Each number is 500 + 40 x the weight over its row's rms, rounded and kept within 0 to 999. Layers, rows and columns count from 0. Numbers have three digits each. The size before them is the row's rms in percent of the matrix's.

# up: layer 4 MLP up, 192x64, rms 0.449, rows 86-185, columns 0-63
# down: layer 4 MLP down (transposed), 192x64, rms 0.486, rows 86-185, columns 0-63
up86 114:490570454539517497536441465568472470550475538459484428510546526485531535486507444503513503457580464559478439486512480460532501498515480583488472498479439573531440529534520488485514516461598439
down86 109:536547521524506516496444541493496568518507514474559494489577479593453508469483496492437462497510497539505496446501454484491506536585508460499423531470423519529439591506507468436542536425468485
up87 106:442513473500563462512516443576486486435536520518505468500554536532475446459462507536521482442477581432596502518542514555524500521496458505488382515523487500499505530529446505422455503510527478
down87 108:555498526427496510478469458549527541530488538508489526504517493386487499557441514519550540536474442494413494505498505498508542522503424511460591489519545512482414486494469520454549469584473524
up88 089:535546544508502469452489490441492487499527502483520463548511497515429530521495542503457401511471415499457449517453530522603487521444569475448536573542465462520495485447530479537557532544537527
down88 082:485510545532486494526463488486553546385531487521526497539488499484518483593526518506534463513485568502476421549511475539518463448519428566552430426443519519470505522502466572504469486527498439
up89 131:483536511475580442521446506505473470510505473512496533521471530561529532490536459547496514551521523442533448466516598539476502564590445440511480443466475502480437537492475470429566472469467455
down89 142:492548592545506515488512458464548557580444409468529483478473569474521549487459487541492458491463526491532428458510524528456439573533462473541488488543445485520545503456552477498536486521454522
up90 088:523518519492551543505570534461485539480458474478475498515534440516533455532498621518469534484593445460554516495518446550510505516437471435554435516455475445497556469469540509467476512522478549
down90 085:555491533528421506554462489448499447506517490508522553524538491511466495541456526448420524562469496514470513436452558522472619476547495550525500453552575554471474491450517510487503458491447501
up91 096:513507459472415589492549440452572444522519520490527531489485497496536457492478536499468557485516450497511446462544446541532441517524595466459461534529518532490558534540511554497480525430439508
down91 089:510381512491542488434549538495453519446530425517494523533509535447503479466494503552511517458454519559511470554431569498508543515529486594426542502527465497516481516502479437505564529464525526
up92 097:486543476394538557486495461457496525518483524445467486570501468484534499492501501534500498556530420501505493451528427473527508518485423497463472522458520568548579580558537467518457531509452447
down92 108:606499489517493398519525555512488550458490553550508459466474497505493533482497537513392498458484581554549496501481544516554485475538459521526502425594500512482486456475459512497473480493455464
up93 093:477577530501535476566498469424552484535491495519465435492539443497496483517438546516536548486514506427519506554527440457472525532518359499506492493500485468540560559537533545451473510471492480
down93 091:563478473449543483533441434519514416515451504501533454503552481491495512600448481490473536552471504476509542451514537507496462442492439556600498496498553518488557469527564544478446534507525489
up94 090:457546463481544547501527468507534495504475511511595533437511553500444476567542458520493538515512518511450425520532474553480566524472515478513454525486432479447478483541574540472396522542445488
down94 079:548491471478471437569476518506484535550552514496459503531490523510531488439563536514455494538497490468528508501436451543532599476488526428479559437476570523516537474460463501419481552528434452
up95 114:488533493460574523483462492521461523499528507563541499505510439561480527504553503513449581518523449551502486433422546514471423487570487437500494451513459507497600504531537484468479473479489416
down95 095:549472538493459486596470531525514535461470468506421538561486432501563523416511552530449500480465512543473510536438471478534416567491536497437499578546477492490523454514479479488541474521518480
up96 055:538519537475522492555503507486457493463476489420507494457552413432500465467505471519492478495505490578519526443537451433602512509491483467472483569466575545515561489470530471490459451511457427
down96 066:508566510530511512567522473533401498494478540526488528452532475482485478552563496479511471469485538483454548384493434451490433547565472501497460533518469515543453507504482506561496544565450445
up97 105:466478557442508562541513568542552520488475485506530519561520427472493508470423538494501513483583501516524534423587487470462524520473512465494501440485524575444509601497513478494450508496492550
down97 118:443476526431440479461528465593619500454516521496525531542534443524512483515459500525597527493536540485511476452497542547507509478439557424530488524513496458450502492488484512488460449476532455
up98 093:494560526511467534469431517512540427533523582500478455492522437459475533450468564519496454511548447530457503506573497456510534443442483530561505455592482482497558479470494486510451484575532515
down98 102:459463514581540496519493523431555455522525495511476469474529476434494397490511496581485454473535495555524500538496529466502570461476475481502434495494414440463563535564509548542516490548496540
up99 116:564561462534526532497520444477463555489432543490510559502529555535490507512404482460496460562490480484501474468537497430498581488537484457470452454553511501507503576523490428505451468527505582
down99 121:570525474526540479563517466542485463538474498494558542518555522476504512477501448447511518485504452495527454535508422464521463501455529431550543395503561555532479563416455531457500548513465493
up100 071:499532482485511518583401528474480425423473493501481496496516471553471579477423412552510488537415541508505494506530494580510534544568482489495503497496583463508489540481546493503477488458490504
down100 088:538450460527490502539480542497453552542527471468522437502431442525455495537501444657472482554522508517515445500489527472488518560476469479522514492518566473505512525437496431568497491518459483
up101 108:518477451496514507511493519509523545482445558499507407500550494560503513530526549479472515517474427462476475561441523464516546572507497480502420567439461534491554536486454565421574502512468542
down101 110:484541442515434575496454537480475445551525501493540470480532547445481485390540442521537509546546530506538476479586510508498524480540481448536564472530505473435499418478491505551515472499548463
up102 100:506478561467515551515531405484495420525490505541541495539558498542511528502423509532500523409527506422462456486517517457499485520513553455499484536533485525429540486535448539537483398526465464
down102 100:516432488427516534509484514517452441482559538497480513514529456505469539506484543438529553412509424551527590495523537503534496466544498480416425560529463477471519462532497511569457514524522528
up103 096:493483509504545508464474475620529507492467482558521458538596503580437498491476456459508461535478507526431468578553504475532493492492427474531540521443545495527547512516477518497470423557510502
down103 099:488521524533564463453520537514495504477481471466568509513523486481403480533394543508474434521528570497442463457547536474486515477469517498496550486439542465548533512448429545560547475501558528
up104 104:530476534531438506524527530521483509506414552515450479510446511493589482498489487498543429492494470537500447508462562540565529575464500500510544452477511399535462563466509456421485490504482437
down104 109:428506540445525494469550480418534510425605499499481509461426508440469477489518526493513505482532611585472470531489537497511492508484464544446503552531548447500482470497534526545511461463520523
up105 110:504501505446527483511510507515519518460443505478482450530473433482492501546519465433511449530509410564500523528428519562549474562554533497454434516589455537518537516452470476492447519596500523
down105 124:522562522536533525534550406464519519462438479583470464432486471608533443456561555503506494509541551479488508544440507545506488479470540526556463470456468506502523469491501463473448451509467505
up106 111:436572570492532580445420429471514473501551447464575510570494473533547472509548505491456457483489460453558493564441488530449466575491536501497488480496484507462534517483516455530476513503504530
down106 119:460537543533504566495456507499545520490482565492511512513429508520515504492542528410529509597485489489513489517455374446506460496540531415491565538461523482526529472446522496502478465576482470
up107 092:505528547491513489434451478491468430546494550515431508579486527594476467533452472437424468484503495507454501490526455536536459539561544517537500533519490479441426548501514526499465577472549522
down107 095:512493524513538553527474514475512511518512541558550442441542520454504446506504524516462494464497502465499532471562560446523477573421422456503507479426476465505473532499473583574421471563520527
up108 104:493516499454514512533471515485527514557426508536445506495541522466481446517489556460509451494539466515516458557547408490598501548479478457466529502481482410496499511443565507488487469609497440
down108 097:445541426441515517527483522488584451501479501465536476518436466506480496596555485536565519479495532541506478509486537457537534472435535505477513532448469412464501475483550544578544517433495472
up109 129:515482534561548513523537475460489476496475464477540479504574510433463463444440511531490447437479442457510532502562557524502516554415563426458467533552546475509444563477533549467516528521515483
down109 129:529528508545512491428424482447498563498436511482542506472504514444482405562549496555537476484504532530507471539498384565517513438519512498551518503485474518486465482484497530592531504454506441
up110 093:513507508548513508521495526493470446501494455576481494474450506559468525478472430415539418449450459482539477494507511552556443515520549552551477468583537527489513483425550477474508543527448439
down110 083:477487498541526544469496492494485573483473530551526534505508458420568459589522464536485476458527499557516515568488525516464484550498516389507501485477444427531536488532521464464491395542533504
up111 103:474551513426556521517490453553495457511501466510485500504433572496532593458533528479551577469487480537476502523480501482480495419497575395424520465527498540503530498519485527513452554534476460
down111 097:511469499469480547495510497434503519437552467465467574458546550562442562522556519502501532517498516448548566536451518492514474527502480460424509502521536437551476464437529498559544485425446451
up112 093:441603503539465547496512504503515570488433557520451506507454516530524488597460494499516441499497468477505426576526519432555550544537458492431500469459473522480503475516497474533450498484436527
down112 094:472519492538477556572524491511505527457518481557461465470486487492512529569546526508536454488573413484470445575558511522538482519545520423468476512490448471416448479437565488545476531477538526
up113 094:475463496512464477475479508497546430462483496546485535578495533464454523417481521488519535519557479511549413492551577486472493545476536500543485491502620521573544531448494441539500466499450506
down113 098:537447521485481505451515497523541522511477548561484512544537504474521499443451502505486606442514499438538484520410559493538536477475492477516488513555448515507436366493512522568512483468541480
up114 098:533513539571492515512459416495534484527466415518492404570527557532479515463524447437477515488511502507495516472466495572547501512456445534534577516549531596515501497452475480513541498446487521
down114 098:566522512424459538498426522474603455469503448486498458453543471525458512504532586503534549499475523461499566517504492474474493423535463493532498535504475517589466515489453509559494492442475566
up115 104:515538471523537445547465438484458464539532478481468429513506511516490568495523464525516573521528434515490534461510426511488547481512448543447576502526510510511561559530503549408547451446440481
down115 114:524454496493466497550520483545521489556499550537477468557467533477614485472448441449430601481515496520512476476576511488496449501482500471613510555463552531507472477485476518475473507467453506
up116 082:514520518552492482484474441538503488454481495476420515606514462464542471503461518481465567498597449524475497500463516564504484488496481608487460501453463537557540507508523454519525544482416543
down116 080:510461529503430451570474500485536493526530483453487448484479553455513535430472516513479531470546547423546501531527532476471508470473579474547450451454545474527511527496548561492546423549414527
up117 098:469547509465530414498425576494492502523564526614446475487473411532495557498568478453532583503510487494502484454488512498486457505503498495527447469439486527521549582508494494464511480460523487
down117 096:482586545537516480536466423500530532497474477479453472440504480503516385487518472514496493463486498487547437550498449501563435535468516486565521462483521487482540530575549614468504490501507478
up118 113:529475528496591505453544550483471435475525448559423528463560452449416418504534500436479476471512522530512488469496517513560561465551543509503493511531496597554494487471485495516504519494454533
down118 124:454561490436523519497568521516404506523511507476497528528440438497501429533522541507507472514503455561485509496485432498527505572421427539435500478459501490581467527482508479586507524530494553
up119 097:455480536473463428551555421490531482568525486516479475550494473488528486468508500505483531429518511494531512475492477453481544522583488471399484546508494554606480584451506541530463476551488514
down119 091:507528498506533513453536469502484449488532522469539568500463462525589536512577602476446556462469480502502461476511458405527522473495476486513522513543514470412441557456468464522461539546538518
up120 087:477516477477555478532538485514464516532461583546465484449497463495557488539516478493398452489461498507510514548499567489563469560542512459427517528477490523512437464424530583422555510485522496
down120 081:519539493564452512565501479488476503490461512559514493460507465494511510570586427464498491486513460472435500518600502462504542539535446547576453524442521489480446516469492548508473477442410520
up121 070:593477474526471511490523459484455493452423457497547600556444515498541556511526456514506449517502514574516469455512530534395505443474493488504441470536514521498521492443454516451483553531499460
down121 061:510550412456503544498522488507458515521534487533563511457464536468506554490483448587497478520487497513519499434467429491520466486501494507625436497523464524457493509501449518549486579571559468
up122 106:460443509444509487575466500511526462461545579475432485603498500503499530481474500420451556492496566517496491493608506441553538478517557494493464552537478538455495539461522514477458512501491533
down122 099:386487498451492514443570498532507496540535523587455523526510528539458513480490538497560613524476542533500484461562490423474503480438513491475541530426494479484480528464528470503461534448477494
up123 097:512483543577528464478518520568472513488489443548499472564503560484513521471430509476397483459534423600531474526521545542513499505433462513540498448487494504494533479504510476600496512472444478
down123 102:609484500466474440440499553500524530514593459559488437437538583471479529453455494499536520537501475550541518513514560515494421426509512499547478512495463500457495488516477436484535537501459509
up124 119:511514522551523461410485529483504462435577500480494469466504466477532481577463505518517481459518457519536477467496488625577468461492551501466468564529438477482562565544481480503519538470450498
down124 128:517484512490514457444494481549488511511567512491492489477528467447490491524437503492524574412550500466487461504474565563519548471482540542522423493530444541556543480481401581522558502434471498
up125 099:514502518531503605531476493468464460476502540506525495559520532428551530511457479508476534439453444454591488609488504476468472568441513495544431467466513518504550491510513452450478546533509517
down125 101:508531498484464543465452511436496500509476484546454522438406491464451474536472485513513473478440576528445392526470513505521527467489488510534538479492552502549501491614522465544568533502495562
up126 101:544564570531552555495418507520509488557482534527426492538571469484477471514484432548448473554467513411462482528492439475562427504536504445501521474471463498502481511490495535481437559499509530
down126 105:567525482461480491475472485514578535489483485528426485455449569482527586511539459497452525556542527432419469522568482549536442480466511502521496473453500565506461540472512544533465472459449541
up127 098:449423504492530494546539454502570447529584521481506421508484523518533476506536477506463524553530464525498500459538511504490554415576516481461502514455488574617517464458452517540525478501483504
down127 115:482539497507492478541556507572502493455518544512507460528513557468482442483524462506507433470573424505483424444545453485541535527599455461544531540424489523544484497487454464486480456579498501
up128 101:488511551522508541497490523487495490529490555432488482438520585494522380480540492534479523458467476400448500501532465587508499576473484482528487484499511512567469398528459498482468537519526492
down128 093:496484463528491583495460573478457469475521509457514474528487435552466491438541492570509566506513424538448477490444483587506540530511505520499506540473520583422494466511504479476513559522509412
up129 110:478531444493500492481479528543411465499465503523444455567479519526532579484511458533543457497540550569464532487512463502445504512514525577511460464425443553527561487516492504426489521518561574
down129 100:523494453561412507496515474479525500464543466535474594455508495470466432524555454510456535557509497465453466498575572473531513496511430460453506422524450559530483535528568462512485516527523518
up130 115:466458524515492443504558509527475478466502571468553444538528532461483534504444495494508494508534582488485462467583496479483508506584546498538456480523454530520474481525422455421585449490563545
down130 104:468532550526495553500518531531466436502507570505438430491499560482473469522468555524529497510496471518453482468546475408509472571486530510490542528456491549558485393516491453418539472554492539
up131 080:467551494476515558487461554448530528460552504467520518506481552464543466445465516480466503579526509477530436527532488521489506472429505487517425398498433533573554489574568552489535500494506482
down131 093:504494469529467409575479480505575521444439474445489486540480467510565574497470538583503466515467458447535536499501427510461528448535526478459565483539526464479531531442497535489537458540537510
up132 117:469571459550535474515487474483503474418430534502421545474509604522459510501484516509481463531577557544514498491501465578542590520522526477457525488564454488465526519456506493477451504494499558
down132 106:518530489499462477516498496500445456404537539487486554543544562452466452439561550435508539489552558440536494511483547511528540455498501524483479468502521509445533385450493503511492583495481525
up133 091:457441531537496540537532492504469570523462517511526526477557467515524476440497465495476542552513527577539492445457500534493501520503487457426540389491465473515578505556524457473421531453541552
down133 084:489523483465544542445513585516495443498592450537473461507459469494545492543474484489490506530568425557496551519514402543504489480523479612506500463512486526524473454483487511467494432499439536
up134 099:455496578491512453570524531545454497424511564519546516538575493435500499449513477544488482466438503466481528570494521460438566474537494467530479487460550481468516505552511517439548472447427522
down134 101:585555501525496447507546516399572448494462466538483540450505520543486503492503465447543540472492493472455495546516469455503532558519458461513520534538459478510536491492456412565533425489497568
up135 096:467464514467548556445497510608514476511555537465542516457498460503459532535478398490467524480541528482540484582462482560540484439527513520455501512516508508476484581464502474491516510589425508
down135 095:473463506485588420513492557510532538531537569556508489501482456581448509428489499522515503504473490548445482472538467535529421539508509518512463393486552506511486462428458479451508540548493521
up136 092:449506479470516471522518508460452571553499545539436455482514520454464551527499427533402512523590479427472461491551488497509544567518513529491502549534459490455457515516547505513477519457539414
down136 090:516469481512551480428466503504468563489541416514474507507535551501440480442434499512501510539535498463528482486544477519491539476512556460564453515474461442478507614438521591563523518474537524
up137 102:490508479481512527534526599453573470510515462519525531443426480494537537476518534484520483446495498546482502517543483511458581468457560446478401462436528594496475492562473516481505538530539472
down137 099:480519498534443494444555493536480604502488523541450524494533449425494507484538402521515558578476515511502510483546485486456475514548500470472513588484458528542500493488499384474518469451477526
up138 105:459561499502551477438555556524510530434500464505515438396531493431578519472569468511508465435501533495528518497469488525501486570569551499492518460508500511498542493532526480453476499567585504
down138 098:567454497558540494557472530568467562503484430509451553472474528494509478468479498521473505490479510567494488530510532460514409494420570509446523505474406472593506432515501476488518535508458495
up139 099:526498510476573466510488489556441488540486454469482510535513510579508495504515509600520422489459506504570497525526475481501521465422560500521511582532487465523449497497412447422511444473559510
down139 094:543537435498401464556492519481515444477494505540406537471513547502582531487477482526500561540528509448479545545530532497470529465531577500494505409530481515480537446508464536488454487496498418
up140 106:508530497542513527446511513502420493569463454492473512532521444569460587558539500485489453435444455520495535528563485512498487520494559599488454530510513531542453471467471483422478545542549501
down140 118:480515521525468565499520520489473457486511496510454475476494531536512556533479513440443476509467585499469533485544581493472486563481449600507428460496471500548460544421432458468541465543553539
up141 102:469479500408566498467448503553467491492477498500546486505505513503481530431552459491461507493479565538584437487426524546521540482561432463550515537489519461575502528553483490490520446519582465
down141 104:555521593499462492500446547544480527536515484530511445540514467487454519475419519423516523534509502490528514540489487530501492551555506533435447509430388477518468507570543424517510499455502534
up142 078:493526531525507526483532594525492494448438619498486491451510514457430507489457444534521463498509497455487485492576500476530539474449472507527431579604487482443472489516467488455506476529479459
down142 084:520514537490494490558468463506441463456478488479483447484501512511526535496515526485515503520469491607546465487484530524461509553446463421456613453556456504557504550466479481469540432502525594
up143 098:467546467595501522529448458575531418482500595516536445444490485465507514510467394492488515498452561553514511472505541533499531474566503526499514477442466505467505551466507466449551469530496529
down143 092:472521525501514464510466511519491422430497440500585487572564450559518486548492531574526464482500534519509481477480490466466540446609533482518502512492484509481465538561455405488450467520455519
up144 106:524461538564486478549481475513512495534500434478467498559491520569529534447470425491537504437534552441459578482541512535430473459484494484501457472481452540493558540511568492438577517432481496
down144 089:489564555516488540476524523451551538537526503549482460468458510604470477485412492482455445493505509500568515462415533458508474410495546486538531479485501458431513436512492519486550467537551518
up145 091:513426488546501531524437532508491394462485485535487475525449469469460496478503482493548493504562485534496455536428544518539572537569517500420515507572478418518440547533516460474542484460488528
down145 105:499476521494467485525443459494493461463563514501440565437427498469572521506520514517435536557562489574507541517421593510437456500442479489496510477578541501517455491551466506523512466502503536
up146 094:498472582462487537460503588441557481511468440500525507502526470493473495516416593503507465506473513476517517491499530452405465491473539568452461592523488542569519501529523548508500514509457545
down146 085:441501590563498490456503523523527464561392503440525549565506501482500483516468468568512510511480527469441493512540497471466567513459488447469543597455450494531469524540539513517504465456444511
up147 106:516521507478590504512459523483545492503484450532498433485511481521515491551515536465516485435538476574581438557459512459611467527438476450495541458467494450482496486414534459513499456498549522
down147 109:499520456513567452522538507488575432489538471469485499474451470520579430504488458465449482501484486510498463523523430468542488532495566601554459470460535453501488511522514534518539505445597456
up148 100:492597534533538518524570550481496529493532481488564496501508559460471495556410518508447462426483438476579491527504446547484464485452473416513483515539524523475542536452466502447541528461491471
down148 097:589407479471456547527461525458571471517573519480497482441488439494554498524490529465478525511526500444469539523474542580533501480538506505427486424544461511537538481459422473543518539497508516
up149 108:453564523540489483555487436500545514550542453510454488476423534520517486509569493387520474471623461542501459512480494526515500435514458509487544498462530455504499504461560467516532524472564507
down149 100:541548491516456487499453482480524452524477482461590531450538489474432505587495542393490542463508534484558549512527464550456525480526526534474498451518514532422583471454522562489500482479535478
up150 100:515483526513469545512537559437562440492414484565528486492535487514537465466500554472479515440543449526519426476493500500513471486498518476590535503489465522513561518467540450573427491542550423
down150 111:588460467461495538474468467427520463545501510505497515528493554576470500494526510536457523455506535467543551522537551474543468450494497576499513515585466465429469399470500510458516508469547435
up151 091:472587508516582498535461522444445483469569463517465527483461494476575459482540504500482478460516499514542500415519431538494455521493458498511462494522485513553569502538538606427475461507500458
down151 099:453501420475546455507541472531549464503478482510457507522513491532486491542515408477534540470521499456436445568585530470518483523496447464505503484482546451521523559500492625492573455464512510
up152 094:501549549523549515484440522498464500556422516428377479491519449548492518491419473484483521513482459517467535511525459544516423496521507483494482596528506441532520488512524485537510492588532460
down152 104:469536518491565496533511502485577513572486486476499552451453516534543463514505532410435484463530497474517432465431525518496468451466514533508492543498581450532567477517511476583520448508464422
up153 100:422546524490595538495399523507509512495485470488545505568539462586495472475543511504509530501475489499455524515577464506461490448525461522569473509535517450487460585586481467480520479471545501
down153 092:482490565400560500506428530466498480510456528473552480499474489500506451484486557513577459486502540495508468543483499473496474465509556576520566461472480518568486507470490471530418577563503421
up154 094:527513507531447461553447504516438537588463513481494573466515472553578515546500503504469478475459496514587464545510490499464595489434504439573460482434488477487528510531439460486528478464497472
down154 081:446572573443468524579520482520476536482555492457487468523564438544505478438528415495501523525557506465483503556418540544459473510437515463574459421506514533529509488514499511481472500486484514
up155 125:456501550498551457551441566471443503510534577468488504514534517517437455460491510515366411469449501482495555521529489436505488528525494430426509522532529538542505485519499474492476510539506530
down155 112:475487497507534486529472419467479506456485526490556577414534482482529484520508486470482419541510446453510525542524480484503489519542456500451560527583443437482576481568541535475584475502543489
up156 090:480451522476529515591536472519532477517498497492512426458494467573513515595420502500475472469578472463520460474562526502539523499590508517534492468559517507495539461498481514581453453436466472
down156 110:511536528540512580459534529513476548475522450524543544411554521428513479474555543489456437455503473471575513489522498455514463482525509405500513496507458463458473457507463542446547507580527543
up157 086:494511487566517451482460459474522482507515534467547461474530529532473486519503521518470489421401590453620538505562459517515508495511545504510461575552540496478499445504493494409496462478532508
down157 080:525569519479464516483494459507464524562497498516475491539481497444582554443478543470489450498530422496529538469458574600457537555503471525476507454494483544533531499490445457439527561469426517
up158 104:474501474533516463559495443579484480544492453510453471515578485515551463543537424526539476441469471520582460567528485459522509494465556433526503512420472476546527532417465479464466488525492485
down158 109:441520470498466447476470534554493474447488559443519511563498469514493486462570492647474490507472517499481534472527528484505527543453471464442530471437563490529482520591477475507459496510567478
up159 110:552467507483563459467477476527516479429464418506472449539440496472478479504504522480524499500484551534431474437428482523463486527568569566541491490520581510542568515498540509438462506576507489
down159 102:516472590580546511499483463477536521544461441499482565477505524491508515539553476488488485463446539527419491567389409510477514461474449502484557491519559470544503536509505433515509495536483509
up160 113:454481485442579504538504427545425491462491433512479434491510447485508477523490464475487494511519455588529509492502521540500454531619520503464431475506456529520505533546462506511483512591519556
down160 124:549515497464564537496544473546492503482564487501542504484475472630463478435497510478471492542547467467493542523399556492484450545414493552478429478544458495481541455474495521528516512505484548
up161 111:512560520486505542570438486506519479489481494470477502531534534501572533472457486531595460482529492452456490512572576476462528491491477521465452470444567513512473466461483502511436458571595564
down161 126:495526513549507487536521507513533500535484551521424481527544537450519491395478473511520466463519471485475543544475509416532476485547405472502472397564580510509468514502560519510495479524549432
up162 092:485478457474500516444501431616492524498508517580522445499461452513537527512492474531556484441559497524563457527491471484560460482497489412517486545467543483471515438453497409563490474524500509
down162 089:540446570468424561459565536477524505473518528464526500537484470508474501523512520497512452506533499559414520525417448461468495500494408481472526608527543476485439475546481480502540524476491553
up163 090:519455518492574515507430420567516428595448552459542472536441534504520470534474536535516446438434534501558523522492505464498534432487514525517490525530530462532483488466532506479513515523566441
down163 078:553500551531473538561511509533531485507463509535506536429461514478487464483485479403453479545529630473502513599528542468513537474511455473518481492581456493482473485493470527509415489498444483
up164 091:505449523513474447519517509452554487585522487532464448502444581589481451488482581435418460501522484479481480535556500518518466464488571517486459475545475471436526517496453533488545518474557530
down164 088:493502466513486557538512478513440580483474516550465511485506483498582524526513468515533565484496509498450553492464528453388556447493456477479502529502506568492537537487425470553476483506403574
up165 095:496485491531530510444524530478522429507510564512446508468476536457481534475511407487453502462492472516540487508535492510598514543407494539567536478509517516488485488439445482537472592582527437
down165 083:507485450467541513348520484471568486493485504510496454477481486418435469474481496513467537583511534529521470526524564487552520459511538578519547463490467496503479434502575503515502507523552476
up166 095:462530532511496555499522605512447494501471549481498529507567541526477459519521474490548473554555473539458426491516493559526470495471556445524446422477434499479476532531459480472439509502533400
down166 089:500568458531518543454487450453543474542518487540546529510400450494490460474460555544498484530478513578498499534533544414500523482526490498402557473474461468507419532533464442544509521512506530
up167 097:467443411449488577480533514558522494523413510517483499537511567523567454450481517518470477494469460486518494515540468540503492472487499573485468519510486520545495615456486461499534609523509482
down167 077:489546406499453533546495464496500556474523529432473457565539530497479535585497448385499480518528528439560540489498523493533400539479530498493461457481497474472479468496539519529494527516567498
up168 101:447578522427546553527422494554540501457472498550515518485469400510556503405480486506558445483480498458549491545544540462460532464554522506553509481443461465518502493493510499473478451513454491
down168 120:473444548505549547506480481549610523495488575547497525494458420503452571408484486492504526504514474531475531517375506445477527517517478465494495481496447523500516484476503486498468533554538568
up169 116:472520505428575490531491483491449478509467531545491413521507537541536499491435476451508379504537535574506537535453435512556517533534490479514559488492525530524569468475435516548523535488460530
down169 102:466517482480543504502412574497431499490527497563510466579496516487471467480479505398420452504499558481499439463415506482533487589518501533482520496465542476506540493532481543527570548522526490
up170 095:415528575506569515501483477560485491515521547470485474497430546453568469583502465461428436534453557507533524551495469504461494490530501491519524492445555492512488443489426459495517550483519569
down170 089:528538494454505459505585474495556463520499441493464483484425531453556508488577531494449485534514553515566553578441547477515455545475516500388482552503509497444507541496449479481486498482483548
up171 085:588477511469470425488488505496532449506484505545469478451450598506475534488444497427481442488462472438590542529559521539542495507486610542509502459556492500533496501489475545516514481488512455
down171 095:535573462544508486425505525505511546396464486529498548505514496500533470450544417604554497448490517493496553534473551450475531529464487527509523528479437465487505491520528417445530477465507544
up172 091:478485521522474542530473467530591521495423462484484494525567527505530442468504517536475428514535498550463468533486479542485439454460568489554502571443505436500539550503552456515442543576547497
down172 085:586545394469530516520511542479480468543483462496466499488498530492452579553447490435519520493516447498501535450550563447527504459411477486529464529496565520500486522502499547510574493423490536
up173 094:401490534496536518590512545459489480521488485508445466508481535552435528539456463492457471488521520526449524566478527571488469443522560471457467494513443458540443513456483448531556580510543498
down173 086:563516520491507460528479446484432521547439573492538566493518478489414477479547534472592463505463442544514488488496519491499570530451480512415558530468536430519538549530440518469526492483510500
up174 118:436502537537547466564430501553445462562478566442469489500555470481549498479443482481487571490514470504466574523477473563433493519539523457479489510522491439473532502541542469477575564510484456
down174 112:567554420440554471507475492543530449443513510437493525434522436533523553464487514477502571474559506534529525537490465481531507529411465434572502442548495442517527494502533510547528523487471488
up175 106:440511584490566412507467481485476490513569595469498489528550397499494471520472443452432484509561512503489546500533497549523518477496499461502504474422476467431476529494531484477533485477473563
down175 097:540516489496526530434500504519543496501553456477482399413517527500526469486469485489564457551437594519509509553510525511513512438563591474510472552475510445442494509541470445460485484558485500
up176 088:569550558495431509575442473518449495428552512486474445494481506487482467497532452451528439437487501495461500502494477543495534530463530540578456508521594466495597551516444482483481512499467493
down176 098:469474473510524487510533522512557527475461508520504476534519561537566487540470559527447556550494484520391418422531507488491437504545487517457542492486436490472451509515495446492441548579510563
up177 103:469507490493585509539510534442488528461510454504577540469574529461544458493453450516522516413485512482513552586528490520405527514544461436478473518459466531553484478491499558458567527523500483
down177 103:502561495489524468525438499431477514494518510556493554395519478525442465507490513453530534530470464459458382494533513467495465556568507545465544531558526504464572489452557501543500470486459489
up178 081:500541537439515439514501495530431477451485462465516440521475473467514507451480500444518464526544515482530496516461567557479600542449559500595532469469544483535529443494570472560524506466495447
down178 082:505457527518433478509580465488549487464484446466527501492429477460456532388495550545493446541542537560496537465480536493486553501524548521455512508538507551536374516491486525452526515529494500
up179 108:511476487471523482522484556571524498517492510539551427491514505492506574580487508437441521565528431550527504484577443529509506545539479512430510490453447540518421526455470489503417495448475478
down179 118:536518523482521502541542517535553519554478506581524480450482497459529525537460535442555511504506475459494475470566439475498521580493530528480416491465405514493471516462527467544427493395492460
up180 090:474545536483474475467502521464467533521487497497496495459513584554426485487484542522570506467520429535459480520450424571483428486466528471462449500478461494506497527528575414492516533575532427
down180 083:521520523554494507497539533466445532503547540504526471544396568473551465530539509530503514514509566507440523475536554446467528485473483526476472420469487438558491553479388517522511452449489463
up181 094:465465490485561552421536487497464500435471534546452480516487530442481480515463523571472544453486525513513427524482441455541570531520552512500483518485456485470494566544532537493451545524471616
down181 097:537576538483514428536468500563562512513588437488476461491539479517492495512492576498472507518511513493497475407474500474488520522516528468550443517463559543521451476447568403509522487452441472
up182 100:510468476465582475536473463544505454529533528488493466502542510570473438438429466492490499460586482578451538402480518527515510461525492523496510463468452555553580507505533496494544519514433478
down182 109:464464475509394480548460497545513495432532488524479484479492497444519517519524530463500453484533500519479449502514428468480544577558485557545538512452547463522536598558522459463448532562493446
up183 099:472559494396490520505507528519455454573462538497480503631457535563526463474530478505493507484482412463505471446483465560544501497428467487467465506518500535485468528485518469469503507426542541
down183 109:456479491582492544475545517468506509499476444445511555490612508502451503467509439510487572515527595499497445517513468500487560567468450475467426448475531471479463481526499539540456448497546521
up184 098:512489545467532462439506509452541507501460523542530440398481485518452476504489484473536470556541510486503480492523479538528389512553458520545496571523466501476508496544589470490506534475436602
down184 098:472479529462492449546460478416389534453554515536478470428542550505542540483480526489532523526525463480532496516486513518493423512417524519550465487474540484422486528571448495516549532548483536
up185 102:468521492573459526554390486487455476462549449503530520491479530525461519477497413472466510540476513479569499489539484537438512553499503500526562455540513588489492565505524481445550458467565456
down185 088:481501464435540567439437486482493472495501534490492508495440503573429505578448470549462490498531444491508564498511590479461559541478490555589540487462538544492482488424515509499546513507474472